config.yaml
num_hidden_layers: 10
hidden_size: 224
num_attention_heads: 4
num_key_value_heads: 4
head_dim: 64
intermediate_size: 1344
vocab_size: 2048
hidden_act: "tanh_gelu"
norm: "layernorm"
norm_place: "pre"
norm_eps: 1e-05
positions: "learned"
qk_norm: false
attn_scale: 0.125
bias: "all"
tie_word_embeddings: true
parallel_block: false
init: "uniform"
init_std_qkv: 0.0385
init_std_o: 0.0478
init_std_up: 0.0551
init_std_down: 0.0551
optimizer: "soap_variant"
learning_rate: 0.00903
weight_decay: 0.0
lr_head: 0.0087
max_grad_norm: 0.5
warmup_steps: 200
schedule: "wsd"
decay_fraction: 1.0
decay_shape: "linear"
final_lr_fraction: 0.1
batch_tokens: [32768, 65536]
max_seq_len: 1024
doc_mask: false
train_tokens: 243600000
max_steps: 5301
dataset: "wikipedia_en"
Each number is 128 + 24 x the weight over the matrix's rms, rounded and kept within 0 to 255. Layers, rows and columns count from 0. Numbers have three digits each.

# layer 6 attention key, 256x224, rms 0.0386, rows 145-191, columns 112-223
153097109129104131107100081108131115138093082115164135125174115159156120102124163124138122122178114110137135117110089121179153131166108080120190137106117094091169117124152111105133119135171090142137149091150092132122136106101104131098119176116120102123143089117150126106145119146079148108120160140119168162175080129108149142108143150123
092078140127167122102146116118167142109118135105141120118147120157106131167129100110155149147174102144089111147088146110147132126142118127124130113112132165118082136096097095151134139107155133144152155110075145124149098112149112142129122124152145139088131142163104131131125138137122120124124091125140111106094167121133103093132137129125
120149137180136184108112130099171113125163134125117154149129126128143145105092170149165141117095155111121097134132118159100112073153167123105155146160163120138074099131132078163124089165157130124133145139084153149088162100158123111091113115089148123119137107156155103128132128125089155084117110091131110109183106154122097149118109130132
117130114142134134116140101095159133152075125117110120080151103118157131118144123117135146139120085123134123133122102138114100145123127142122128139171112161144141148142152149124124126153142098191126134120113159131137101120103136114127127132149165123135127119091121110108121136156153162127132177129150133123147088131115170116152114147086
144128076141162121129160100166155130101100130137119143117123138162133110111145129134144082147121119144129141052173139125149094146109151108188112077157143146137160112124118117161111140116118126148132131136113110104180151161102139157134141078137163150143160123080113136086138126133146134165115087106156137145144117150128105127145114121115
087140143095141082116132116120134091154169082106140130129131149104164117114105099135133061066134130126095137130145166124112084161142126153144150079140172100106131096147167133143164177141115134124148133123144157107132126162128096142145136104158100126166143125105111129123069139103123147134126157134111134118152166167121124142129138097140
132141129081096127111111103124140129115143091109142086078101151123127079121168143127138109152149120103088137157104140130134110158124151113108104092136113157160117099132119141105118106095172126146139114115113102135164102125112129122119134105115066126152115097170138168143077113126121146122162190095168175153101132128131139111124125124103
142121140146129146116079108126126114128134075115119125121173117126130113178138105153148166121118134102103137141145105141148129112126127095103103095154140135141132125148103136120123138117137139098162152117127150126152118147099132093113123152128142112141125139128140159113100096157141160127156085140152134118086097137109154135127143146131
128143151082130116138129144128163151146140111124094127113075132112132108083091153123107129073114109112149095084098143112139129123163141123113119143120126160144088176129131149100136126159115102178110151130111130148123120142099146149091141081145122110135107109102144136127123151093138095154111145102114095113166143100123108148055175157129
144126135138149169141158133124135133168115079162148108125122120130151135139141139133156150124113129113115119103119136157139113115114125109106121145123142130056125149123152146098129127133147118095137132135120127084145152113113090094121171108128144120124128079108150113112146147107150129156168137169094099114117112107112114080134141137148
107131136117089113125104092090124091130132126146086143140152104125122148106134132117102105108117142159108108147096127118153121187129121120131114097096087134124152164117142136153153140118129136102143142099152107175137079126148114109125112166131153150205126169134119124139130162132134145124139119163147129097139149090095148121125094127082
115140109133103121141111100130119099102066108092095122171102122141128185135131104142132124113133141112105137102116171097108147119154154187155073099127109107158121155168169140121142128089146187078137134155102180154141140161104167116158125112142075110132108090115103169126132106155127110153136166085111139104103069113172145123144107155139
107119130129135097132142139101145156182124157114074143126095144120143153130123125129093126163141144078125139157119108145079151150096123144132098120156094150136103163154126172106125126120142152124133168132090131116147110152137103091137146116147133173144137143082137119136128142123130119083151088124097135165135092145124100097107145112191
108121147138136136130159099133118109101138139140142123113154115116123084104113133103137106120085145125126085135156151115109142152162170116092132122132141150145124085154145127112084129149137119121090068150096128123073087093111134119116104160118172109145155117165122106141177123135095119140124162138136142100125174136115104163098106109134
120141135169095140146110129132111118111123135094134124133122180134123121141129136136129120102106102129124118119116107138113131137125134118140116073118123114112124123156143152158134107089126154139140118138163127139114137111141169107160105093133117127060154142091144129112110135111095127154098124140137086083086146144153161184101104179087
128091143147092124142075144135125130123110120170138176114128123121171147124087157122143131102127127133134141106139097118137087146127108153099135178155123107081152106110114125151132173124144129119099126155119158119122135116111117106151120091101135169145118099125153158124123112140148130137136176082104145154173114137131148164092134164113
100127123054132107142140169109152135080163087094100162163139079138124125146143146127116148111125131123076145119116158102146112136163121152107120133125106135133102153156159110107110132140139154159129099118142132168149129138183120148124155098158134159125171123102078157180111145176121161099125154105137120117120138125156138066113134111113
128101132122139130164133170144137121137094116149143146113124097151099114149104106140109164075092116117129145118103137143112148111159156130159158139165165109148141152105131113130160144110114158136117103158167156126130151105120160141137151103142122097109134163133172121148131106131139117143097122112132140107062138142076118120153109116071
116107096118136122170157105107095140117101097150137136113177171151104105136146153110115102108137140167189098151135144114129117152118138103116126147085105122131150076100148097131158116179148137176144106154095170105177135103183128143117174143125137121141110125145193118087187115119111158111153104134111155131140083107109133157139116099093
155134138098173128104097141129142139113092115136144128142110127119092104112106137110101150112127100120086154153159165129107123152149124150097126104127101116159098114124146130131099125113131131115096123119129094127105119135122137090153138111119152086133157128134116139162116124159149157144140106112184101142183124166093169116088123140140
131130140091087111136133113151068141114144154148123121134097144146157122089128127121165142175096134132130198108165110130129160148103125134138141112133131136120124125122093124143127149097107148132146149152089131123147124136115099111109129124159124093138121095130106147154148118151144186125140138108135108117120152127137131134127154108138
130104133132116116104128188133111137114109140162130091124161146160084130103116160123144170117185108126098102098123121170118097168130101111132119121112114139139133146146096145134137150083114121124106138133124124115135167142135103082112162169099133152132126150158117139102156124099138127088169146119123127141103157115107148155162090148154
099137116132143133119102134136092111111104116097117114088121157106118174136090115132130134073154148114164141131094111147114156108109147106147105109089089098107171149125133121159163115102143144142110147122118124183119156104103113117147150138159154138116097105153116136144069179160113126146132087136121151128137133113128142159149161178064
098148107135132162098105096110149142128069067127094142164112121128142114116143143157126131147105169133112163142117101125134176161079131121130154136121071115136128172132137104119115126159118134119204112149164097105141126119112122148137102116114112118125159153137128112162109113115107111095115149113143171144163088119111178133130121148123
134134133141145126126111133143111135128128120100158101090113124127165131140129108146079120124131153147168123143112127125169117137144112153118121124124087123117126160122151103109114118127164126088102155132153125129119136098185140092102167124115177130137157153195143119118133123107101143117125136129100103137093111126149086118139155113112
118127096143103121125089158129120107149137141160161142149082080148134130109099104166111087127131135129121146173131129082084142138143141182112097167093125110110075116096104133116163120108112165153147156127091157126194115162105096147167156104145111142150126106125110166073149142115140131110115138108136092106098151127144155114138121151162
127114134172117129123097114178126132151087163106126112104151135131139127178146153144097178139105140133123108106124140127145137098135119125145087123144111107143119087084142134125137151155121135143121128143128115136138127146100090108162118143118120131144134131130115138119139179109120104094122100124106127137110106149114121110140125139089
130125126123135173145130094130105154131151125164110127149118154138093094174161111095103165085141130149154097174151157145144105161128136157131116058121147142163116114125108135111143100187130128135125169118090112129112068120116123152132123110105139141196095137141122128142169058105139107174145130100089122104184112155091139093142109106089
168103161125120123128147121106184125127128139132148129091142127143127094138067152139151133111139134083108136118109094077114121125110114092124142130167147114102098124117139123169120150140150137133162112121136140108143128122134090128100132109127117128166172133127071126128149095098121129128123091117109083098114155114135151086135108140161
141144137151142138159156135118142166125163116124162138175096148072132114137150132163113113117136107125107114143145121112171135114085134111080163117138103153084138113108131100129096148115135128118096117096160191138150111114119129097125116139121171136117151105112122103141113123105134106139143109145124125151139114153123101129118134113114
124124134096107112137137159136108104155132160089185113150180132169148164169112101146191147100122107147136113102150142143108165108130140120173108122111094128096126119089102133105147139141121151094103062131117134124111105108124139150116113151157107122088099161122146104165141132168146132138142132149111120163142080126125149119120093135141
079143168122128159094133127172142136100128140123119074102140123153139099091123105147149124136123144127116121134139125115115140133093120131182174142170168078125162088142073143138078095140146104140146150113098127126122143120165125140133156128125092134104129105103129097101160117096110107097133118117152133128187127118115119158118135129137
118110160120144093074127096115134104124144150135095194122062132175149119091112126106130097175097128141114140121111115136127094155140126169131097158124100091168155192192113066148135122142163146116133125139160128145104127142111155086059155142138129126151103139160119126165133105138118081113166172126131170110141109159151126141138099095163
144123125128093139113137128095121141118138117139153161119155164113144141122114084119108151133131133087170104122134069128158108120137140132135102107149150147153132086155111163138129129105117130105133130136137112110130129106120131122114120135137141081133138168126119166107140117180132155128143126110108128146136082091149136097174149142128
138105100114168125153143159127112123136136132129117116121099106119136137119130128126108143194138107092095159172117098131100155156125141113153113119130126134150158115130104130169074105089139134120129120146127101118140120120117102154104149109129109104130132162110119093114156099142120114146114145094131168104121167140132122127172150103143
175114125125075137134110154167084167093154132102145182104092166103087129123118177107100126107169099120116106163137137102174145127111139129141143156123095116106118124141155119138139183158116146110132119116119144134113128128112103126173110111147133127147093107107124166126112154140157095106123123124130161161158092140130161109126088141121
116166117131095097124171120135078132132120151114123095175128131113123146183056116107132146079112140130131121142126119096071137070132111137136152122109101086147121086131049181138096116139124145083143103150108115102145151113143156123127080139133131138104153059117113123140163121120138130122118121131138153134118109161129127171180136167089
149177142140097132133090131103152131127095117130131123150108163091202112106120123128119124101124144151141172146112147128166146165104089127135150138152121125111141161111130067113124179128145090097130118127062120109105128118121065127156133132140150160074108140121153137121118117123167085154149130161135130112120114128118171117149149149125
096134132122165133147134151148137124134148127194126129119141073108119139163170125120144111115168128154108141144158102156100148124121093126149153142111153141138110145142147109130121166142151151126115140136125118130104148137168130133121141120164118112097096146152128120149118165142145105116123158134121095107123088131068103131155120131115
174143128115107139103140121153136131134138109098112125118090115121110127139134137105174138125152123110114128160144119150128093158124146128183143124109119114108109118132166101171134154124165125142141149154104116055132169114084148127125083125086114134113115115126151118095154136101191139120115144133106163129166153105143128134140174148150
173114119157109128165170124169145120169129156148110122105128132168165148118089114126125112106140130144161133125115152127110116132116075143099138081154133092130161107165111159145131148101149122134156142134132109163133112131113178135104121144145196093168115096078134145112141088132135118115090135110124132132132114148144117131148150098124
093151126137130125133099151135151120083108103086146075152086177130111132143147095111087109140108112139152128149121115152098167117098112121145092145103075089102099154154157142128133127141131102124116130094117147128165150124084145112135138121124121148113097128107115142154162149155153078104109144146126129151109154074156120100135104169122
143108190127102148145165122117121156094170144128114145119122100127135120130140131167100129150126148143120125079096137173106140102145184154099130127147110129151126140115138152102163118106112157133137118159159128125111152145147122116113101126148141155085159147103153123125112137135167112113136146186166138132103100104089117129117148160122
125082136121138119133122135121148119126113143118090092162122120124141099164158135125132130104157126109116147121137087154143130114150130069122123121075144081164154122106135146147111173124156120167137138115116118118162106119102121150096114161150131060135107142118123102159146111158115125128136142118114125152105149126101154113125137101136
136171085101122100092142133157105093141100146150126141116107133158152131141133150134159130125142177181129144121101089126167148125112146118146154161121108073153165117149165162116165166124136152128111126098107156125112129112157112157100106098121134132131074171107158156126081105130157135132119112123141193150127067147143133111142151122102
161156131120155145121131147130136130102124099147138134156113089106119138159141133133130108143102119154130170138149137132111105129119101144137127145151145107134106121140147147174096143108153106096130100126144125091145096113128091128102127141128143129089140147111131119109133149102142152135125125128144136150148150119136133176106122127068
142093146098125117118093124146161124108136127132142114189141114139156116143123153139111107094117123148129115107113165079108137117144126135103125140158128119162150116151138097140124085116107124125113133125110143140139127131085134142196130099132162115135141097119132129138128150127130130134130164126127133130120124171106137174125140155091
# layer 6 attention query, 256x224, rms 0.0386, rows 146-191, columns 112-223
094111135127113166103113102118148118162140135093164137140102107107124115176129089148152145125157119128144149146129157132144169152130150118112135142100116137131104149102142112136151134123107155178135113146118149123121091159113159099109098130151146154133151136131089133140132132125150110109135130130101153140117161145117120117171137126135
139111124143160094112112141138183118096127131134139118159167140138104118104138173150117096137108114147120055107114133116095103149135146119106159091150162166086113124101136090139082143110151172145104172128156148112125134131129104110141153143154144140076126156131182116096098105134135150124138117133133134101110115158128145122135076093134
133121118131109136133114137111125111128122166108145150093120119115141121123125097114129125139137146130153120159131166144106124129156150104132126174148127133144112123154125112112138126123133159131136134073092179110151107125129141128091125113148104112145160096139138092110113111147132181118130143146120134128130122152141146124148157173120
149163104125128150155142149143151114092153152175172119116091126162165138117104118111120114163129121105092127099170130148142113127125141170143090107116165121168129163112151125145111139126145105127136111119150141154187129174113181140116114136155126109152143146129128162124153115177115142127136159089191146160174120154133101161133161126125
105144131161102127116150122083136090094123125124124110144114197116143114125114151119107126071144121071072139099112142144117116125116109153140098134141127128135122134130103149151166141128156097094138145114117113142154096147117099131078164110106146114144134084099080138148115124112110124138115153077117132112149168157137178152163093135146
117153133102164117156134107175134097124158102102110112132089163116125097132165137105148134115148174106140144099124163116140139118132128105145103138172120154144100145166137165118140116137132167117176109101155134160105124087141118126094146133078147157118146142113149127108124137147084107136135178165119122154123140107176130081174177147159
114108177129132111135127073124136141122113122080105136092150121139139112142126079119110155118159123122101120100123108133116110152131125107123129138159144159112152122132169119140106155101122159123166158116102155111151132126114144101120117170089152166142093117092103136145149083128093132148145110108141142110083098107106143094120139112088
116111116157125137144151147102124137089121128165099115158111162128092153112128144144135120097121105125158120131131141112091160143157109196118125148134094153123115141117117144173112107097126147124140161128154084116117161157085150163117115112116090091141120102116117126127122138110172126108128163115174155167163138124128113152102133135136
143151142162136114124153150124138160089157157112141112154161089118132133165132109125134162117116131103100128130139125126152130118170147129142113174108115098099111152150138162124169137102110160123118142111103121077069102101116117112113122105108131128096108120115081159131148149096127150095143117143139166105156090084118134095111160144133
094156112118141081142114120129107133167154119166137123134126156118144145133134111125141123104149119141134160100138126130131141143135090174091102102136167112149108135166154119097173133167119117156142102107132136170110085143145138147118136138109125098171163128160120154167108147127163135107131086149146098119087123154109124128121078127105
088127132137139141096125118176162124149142125140138104151113161153159146105101160140115107136110137127107140149110124159116147164143180139174103148150116105140153146130133186130149112128107167116165125121125177145119153149107172176157158113156132098110130060114089137201173113134136154135118151163167143092125108089186127120132151172180
128138149128123089099143133119118148141107149160133136115122125110110130099120143115119133155123130099097128089126129142117105124124128132062107140159134101154122147115130153139089142131108147110127171075100128123102114100123133107114112107139082134120118123148124137150154129124117110140135128119097142139114186141100134139115126107147
110098124121144110138151104137129103093125094122111148132160117118157122136105131102108173117103137108121122154135150087117096168141139150107090107093134143135063099106128124097089137118157156085083119142154127136143130101138110116125123118104105147159130137106122116119094149143101121149079123109122119121116129138112148137132121090130
150159123133137136136142113126159161119138079117140131134159164154179128132131120110126129129127095154129097152139134136173118114132145105150116112104128145157151125125147161184132102115098117153148123137147142145112151136124162114113153152136166098120194110114154111158128155128130114136122125106151080094089145117132156178123136140066
135109159157169150098108173136128097119123144202163085146142120170160137099123137107139144108147089124135134160168140094160095123144121181127153105143132095102150125097134136131104096103142107151094155157117114108144160163127102106127139135141081135134120128127134141112076104121140098148171146124136151101095121151108141140152167140174
120115133069164121094140156135144098145126110131127124164111101110119122138123146142128107115167098122133178115128156120115142169186122123139116145086122139120120129144164132113113125118134159131140108120165112145164111187172107173127133116175131136107147136100117102140096165081115133101111192176123148129124159113177124105108114147142
113122131139149135137189151131112163128129129120122133090121124145115169160170142136180153089122079126159143090116156158155116112107072149174093125111149120152150115117109164143166113098139149104157106206146176106131176164144127135121147118136113095143141161122133109143152127070150128132101116120110136096109111145103118150132156141169
083118146136125103116114093149093130122116135169105133093166137111119109130158163107129123104142129189126127137119133143134105122159112195136117138100103124147153106098149131116128109107161086167145140118102111180131131137127120141093128124147150097106138139142160130111185158157115164128117121177123155133131135147163124156119133110140
080128064144169121118095164154134114088118099126129124127107131144114126133130158143100132177113095158155122161114115124112125164150122121167136147125117134135118154113147142135110132122150164094105146125155122134142114160158090131145150184143177110121122117119108079141134129168107160121129130158124153140176139138096132167126083123180
153130128144164127110138077128125141117188138130136119139103159200164133114119151125123099153101136145137157104138128133143110112106134126128122146157116138117143132126156152126131185135123124111134117149097143187122126132126119132109111119119145150175136103088141139094162141140099155110123095145161127163116137144140148124143174135170
181137138172134146112121134124114133140147155111142152120118107097153142111077129105140172115160108121105143194104134148122125142125119093164123159139110138133127158154178097183163137087101140158109124148113140110138147109132109106098150140127150152114085122140172146135159094141122167093111139143131146106127149134134099122164131147126
075145124144132145124105122154142156134093066119120127190132132141184129120143111126162135116124155150121108128152124119150170168141143110136151110057128141140144103122138133148174162146116140179120130130095126154132192102066131113118154144160160109124081130138130130143105167118150182152158143120167153138132112115124132151143188143129
127146126119083155070091088142121130162167115112115181114161123138107089121154130142115129139171160104122153111153097179150096139115129130133137139115134072140131124116162085136122146171153155104159103116126110140100133104130116143156125115089097134122152145109124090131127104156121122094143119117129102133139096129107144152145128158110
156094138149099157172162146087090126152105111126137142101152152134121128159134130107125129119134119131142110163119113133149147115123099146123110125124129109111163122107136177113131143156141143175096145142150124112113089108158114131159113134124105143093131084168124133153125155114114107083142131137111173139095122101151130126115084155122
134143156079098142132088128135117104087153160134160142149061118162173074101115164114111081123108156149133151180082112105089148113098132126123121136139100111122122125118123169130139134120118089136152146116114119138154139146116117139113100166122113126111098107112144156135150148114135122111132147113148129085102087166088115110133122127155
133129134122093187150149120123133133104118117150171112129119131129120112127152114149134131133139121141138102095099146159108160123149126151119087126147153115128133089143122123128145113115130132138113114099084162137088170132098152120138125129145128121098097152155121086121106131120112131102079134126151121121093110143127103133161124102125
104088113171117156143128123135115092143130145187155127142113143151128113113096162152140117138130141116152093144169151109129070167146144193141066152151134172144147084108152138133107131127138141122129162138129115167146126116179105163142164134137122096146129157163101152190188107114177112146139109164127145123106158150128116075118123104127
158133151103131136123124145109139111108169128104147176134140111115129118105098092140116143116143104095141132107094147106126112084136110143092108140177119131117113130136137099120103140138078154136120142124132102088152114150107152117127129166120135120143137168084081142131122106129131106103120134110116145124128137116042126137136109106160
129133133159130087134096123145128115119121115117101091117186124147083097165151102134119123131116123123115100147095089136138158117103151097093134134126084096126135171143151129089138144155142150153125151136133145086118119107118130127144122111111146099118194117087118145150130110137109100094132115122095096094100116108111086119055125093135
119093116085129120118085130111131129132120134111151126132129133119132127186115135138167103107112118124145148091116104123109146109114108103144080116156149136126134167091116123093155129128136108108125094115095113116130151131157127143148113160172145153112070139113167121110141087140128180132141104126133104116130119112088155136172131133107
151140118136165138150174148156147101116132135126129123143142158141159111104110136159135102132140116156115130144112117100117095168077104098112125140142159111107130127170118141181107131105192094174097114119158113105147133107115114138146139119149127143141148131139108137122137092094127120131105124114116150134152116177082104151146136130115
165134124114110102128172120153108143163090114143074157124070126153153098102103174126090125174105133139131163134153132120154126148137104132107084117127155114150160144168111109091142171126128120127109143124173129149085091063110106122113142151127098147129120101155121189162091146138117100180161160147143119179151150129099120138112120096170
148117129125093139106130109059123122164151131061143134112117147130180105136098114123139133114160116174129123149103109132123110085151151126123128142133110125123108107136128158128132125124138136129119091132111124074129137104159112121126095130124075126157151132123128145093126149156149107112124099098119114151072086109112145106152094145143
112153146077142151109143126126133140123107131122100131121104130136151123118122128137147116186132128114111159123148141138100115105116115126095155145106130108171125109121161119143104136088106132132117116146152135170153095100161168114146154100165125094149129123107131158129133106138112118122116137125090123165104144115102106100155136150142
107123173155126135082133142142102114134127138156120091077111166079137104075126141114114081116130142145127095139104090120149177101140120110143128133139072124140096111125132086136140121150146145111113099140105130137101142136121115156124145127157146065115144113144106108146148118129133089090147128097169123116114107142140118155132145135157
128137118089073137136133124152138167097095068137107140143140151152181135150111164126091145086123119150132120164108125117090150107144130098110146126125156084137101107143123117139080060126144126109126108132078120148155121122104134137143120105104169144117098096085143123083145097118138151130142169119133099130132147161115155144124157110102
140145122123112136079094169112143166176116089165139122101128123123171113137108140107178123107116163110112140132124130133155145131106105115154168152140106125124152137080134061155101154171163124116129109121106126097126121113144119119116130109122193134115091125154105159126158113108118135100126113117128118107102164129156136142111132125131
113124146095125100119134106142139096119178158133114123152125085079118112091132113139123142125154169139095130090140124135140126083103078120167129124130152134148108104088139124130137125131149137137096131159140131111146109120150106167124155129174102140132114117110080058131121139152152106120154137124123141119136149146078105133117110077130
138105127142155094137124144148173128146120139136151098115084160134139124144131144144121116134124109103099125172166120151161099144118131139133122101162137139113106103136115107199133127132149119154125096131089127112118150155091118112098150104136152106092150098161136104109089134117124144123141104139122136109128106110120167132119150119129
144105119134160130139174104141149106124154143133123141111143152121168182128111121152122091127122109135135165174132138127109141141079136143124116134126162115153143099116111150139096150141118099127131200156098119154126131080118154118124131134120194106132125102123152139124127080139164150138074175106099135155097182135110163104144140132136
127147139139102131139126152109095143116111098129148094144126146134112124111149142104121097123085176151134120129154111146165125099134119113119118156111123117166146173138142140146132102135146094103114120124102144098134110149095152084142131119128139123099118148105116111161136160124112101138108126138117121143127119118146110180122143157110
112108136109134126135124146131133150123133142146119138117148122133143151181133107136094123139143110139154145119130107125150154148141132165135176118113138169151121124130122137131113113086091124124110132147167125132113173148125144121120126142139139114055171108128079153101119109089171133108129106171150094105160185118179147127146092153109
140070137135188117119161143112171134115136154130117111131134112137152112163119140153142134128150107113126143114132145161117126113148126110137104150141129128168133130126149130120142136119128136170104129063121107123110112138101095134079126106145159108168134158096125121132131115133151117163108114156078143124116110114119110155156129073152
103139124121102093122152128175113117150122159143103124138113108145137134122121125133123118170190121157141133127123085163152135167109079167143138141135142104129117113135134192075139129116154113148105123160098127118112138149125080134136095124142118057128063127157141118140142070125120138149143125090159104122143114122136117105184125123135
151169111112125136169101165129156119099131116127138122129111082148076145149117118132120112134094079135150147137128086150127085089104106093123147138115142100089145143151168143159110130152115160093118135154143106106178104147135104121087192110157125112128167130135118134137107171133119105159130112109125122140148145125099122103098144102148
129114113103138127106149142202162120144094114153131111129100129120170096160132140098118116110134147145126113110138173117117127095159131171127117144151141116115092116082098154109151129117099142108091148157145121162181148178129144176111119134153145152131127093093121113099118127130132131148132152110131104132117101121140112140145138138118
# layer 6 attention value, 256x224, rms 0.0387, rows 128-143, columns 112-223
103151117103122117124109118119118109134126162137126117161170103134124157123152098185145108102132137126120124126140131162138114142114124090127109172141102133159097090143120106151117116115138166124148119116108118072106115130117125134179093136124151122117134142116119153125125135114132142136138105129145112154112118189146100129103118129160
132116119157136142145128104151093132139150143099152141124084132160150128149113141114134119148135104114121120154145125157112150130161103125131112150140103115131115142163121128103176075145133111120140158132121157131131177144161131115081088107126147144146126111099109153136135152123142130159101140099130129098076140126119084112132187124135
129133124113144120115146092135132195164129115135097134126148119118144112122148112114129151145172118103082174146117109107148121142135081083129116122122161170124145119119115141129118088102170129157108125120120098143107146145103136141151138160108127101139117115123168128138095121146145144126126134096128122122104129123078105187128148136113
104144123139128120090129122144089118126117142132155098113123134118141106134122119136149094137124165159124102127126132085096121079203113130118162159115163128118159135111122140102149109119127107086124120136115133099114163130106099132095103127087149144115134126090124131155141125120116079104131163107141147159135144144159137146167164119159
166149125132152138121080151152142146140169130143096097153123093114131113128111102184124161122077122134140106107157123096078118142133107133168106138139121144101141103171126145128163136147112143171136106117123126119126115156107135141173158129098132150168130159144148149133153127136093111105107145132116156122158161099155108157124114111169
129129134143127122157121135124134138109125150159172121136136172143140134096107112135144160144073096118132117103123115148120126089111117174101116148142099139157121164123135103127128069105128094113170131134161118105138108119108129145133147109083187113112125143074109156098138109085111133133132156124105143125141125077114153094132165141126
124108128105114124133139099125125115065148161106114106175129150089158155144141108145110101149148142080123158140140111141138138123098117121143130119121108134155134126144141101139126125128105149097122141099151146134098095139170128114138146139158122118142122142173131117129154133109136128164142085100124111164107124149121092142134106166102
104090115117118109121141131150098141115105145133161130146130125127160125136133078140149105096154184124160139128109121088132121136163115200144082126123127107133119142107114105135100060117116122149116140122103129117120126111128121122148111088126113151120147124127129122148104150073189117089130112132125124129093143194152145117121156126154
118081094105112127121078109151112125111163142148109126131110116148129137128083124131092113122122120142103138110158143172088157138113129147118119113128143127149121123142135098096173131118107138133152129119168135120119090122125115154178139123149127147196139126139099116121122104134114121154125128156166131108100155132162161152100134093118
095133183134124139202143170178119117147146113185108119149127180140152169128155118149124145119126049082151121152166130167094129140088128135120108120121107133112136148117100133096133171154137133125137164121095149131116156142092156164118140121121164139149121164138143138123154083153091091153149150132132133101117134121126139161129102128124
130124138147092111125161141105123122134111112160094153090154099127135162111124154073100124093131137120110107078127133096104149111140105131114128092124129143152099164132122117153113127104151127088106140130119112099108126127128099122117083121121151196079174130123152084134143108104138139154158093100103118149120113136123140056124103140131
147155141124128128108127139147134121094137128132113148093089149126110147110125145141158096107124130156123159104139141123153141151149116114100128101091152147103114152142133110155048121129113123098126133098107125164122109129135113105137126129109148086165133179109124116117152127149079098077169144099147113178110108108115129124114130114146
172105163195104147103162101111080100114100131139153133134127121148107126129103108105135123127130157120082098117153130157096100113150133114128125115115122104143149152127129108103114105126128122139107131138138132114098120165154127168091091117137103134165121121138150096112098188107165148161125131110096099121110129140136160089158116143100
139130121153149152128100157150116137137133151101147106146134160110179159137168085137126154123138104114130136154133127140186123163147116152114145135115120178124155150171113096115122135128142155122148158147147168135115115144180126101108128077128107112132111155146132155130183124123076177164157108145135112154094112123101110097151176089117
113121136106152153121122104110098101127113123129109138080118090071125126167117135135122095131154123159099099119119141098120128092116112100154136110112137134110111145158099138121131129129120128115096121141136163131138115138136088108109107152088122165153144100133109168173124099092119146101139131128118131139147139104141103093103158146129
110104155140123129152118108134111118100128117117142107123105122159101124138096163078110146116127107175166105107170150106090116103111115112149126149169097124140117120119122109096138142125116126115139084112126115135123141093109138161119156111134159154161125109091159138112159132095131104145145101078118100151120148106158111125122108143098
# layer 6 attention output (transposed), 256x224, rms 0.0479, rows 128-143, columns 112-223
103116112141153147120119174146125142127164115122101128110094145144142112126132128114132122153178139132113101134119110091146155160151130172136141070128124137110145180142150140123124131117116115159118138157162133177124136144155116110134123155120110124110136123139126151161155114140165109111120146133106145132103103092142132123137107157115
117118119107147087132119141115127117147136113125110121165152103152114139128167098135115119113133124173114147105112128118119113135151138105113103125121146143111110162080138115137097156096115150142144079149128127142122108119113096172193119128143106167109129142165107114155123106113120105131157107160144118110144102149115169142126110076162
108086132139089138119124167104125122088111127153141130103102144129118128139129163137113107094074165167154111130103119166077119102138153140123136167122159105144118106136113112134187105092113152152117132149161149148141104120151153100090121144126129131121100147120106108107152098094134094140106122145117103107154129089130150124138095104158
155102109135137155137123101098132112142120121130114125092135106112130106107127144113103144127137140122142119140132156150143131123077157112118096103129133180107093132131152089135091137121106105128131114118132125144062093122119133118123082133128089136147103137146140111117108119107174117119123115126113086092098121101082135132100109127083
072136139115076153123107121133110132124120089142124103142079152149105128086113159112114103115144140095137161139116144151174138106108149151111110112072139106158158138128133136118103120147152128129108126131138147166145155139122136100108091099141123109065123115130124124129120113107121142147144129137117130106149117116142138142142146168078
123092137088147135157187103141158128135131107097139137123110111114090111133107131130084109102131169138134140122146164106141125130158157127186096124130105138100147108130126139126114143152135158159122097125123148147177143096149132152113112143184104129116108129167131152132141153145130134127150117101130122113116152110184084145132117136144
138115152141113103148127142118117132142107111138070161121149120137116157127148129141169126072125126135135097145104139137078136118137121128126167116109152104112117167150118153105148117140117137110128129145114100139143158124120137135138125125078131112126146134089114120105130154126137128159098142167114134096135143110121145132101121100146
101105148142176118152155100128139101141146158102078106091145118140121132110151114100099149148144101126086102129143108130162097143115172065096161134117116161120108130149157117101136152120126149129143096102154089124133150157121115093110129176116115152139151141130137134091146122157069117141093143152140135114130131094151113119142082094128
165169185178112137111120182134158123126136104116121122129142118114112146120181161111184132149137148140154143142110100118131124110157121160161158131147129090122137113147144149136131109138164129120135126094129112100147178129109125094106135113119130149091095162129131114118115162108144131080119127126121133148135100112100118149159132162085
093135121103116102120112134094095123124128091082133105142128075126155085134099130106135151157096164156115141133102135071164092132158140154108157138157104138073151148176130121126123118133161081109106096137112114127151061143206128105147122115142130132098127075159121123141127159091160142133130117129126148183107150149159125140101119126171
122104174113180105143098152130136151151121172087145134131126133132148101131130110116152089124127125169132128167113114151140111135160154107111109146130139128094140125121110121160183168164116136121146145132128135132167121113137084131108151132143144072158069106104122152149154145123114115120099124154104120119121129134094154156101130120130
131098115128117135149124175039107136151132124122182152154163135091130138096076117105114170132107113086160096133097098126103119155133138141151121094126136165142151108119125165138174116090095114149118120124142120058161139139096138126091103141116130161122121114135101112112085127143171128144087057113110155098129145108108156141175132130073
124146094088136070100112127122135137134129121147108130137125094127140087094168150175120112130157105112147165134149136115143118158117136147177111131108130142151105139146101153164114107170104151100120146126170135119092133106131139098149164149130135116097161117109112150150163144126121133106138158160151179133123148143124118139121128109147
152121150064135121136142110113182099110144147136128118115140125136120119122112110129126106136120139136116102126106143110059120126118145106092105091147120093132119125124127148133148126146119140134092149118137134119188139129094163147129141162144141150121167099117109105102099151135104092146073160114082177146156133175101172139109119122148
135168113139137135119096162137114147120093129163157132181142161160096092142142137127138160111109117096152110162144114109119163127133150090085132126142108114113115150122125128124125150148157118131136168107147102116106138102096150170124134125143187088099151169165139125114117152157156162152085112136122153140116121130083134158130111108124
168161158094139161111163126100122119114133133114155147152149111123151127115132090154144118069111147118110148152117135155167147151120109115100123122111111133100134114135113121125135094138139123124088127120127112129171110091155075130117130149092124136097132188138145111111122129123153128100145135180094189130109152112125164113151147110164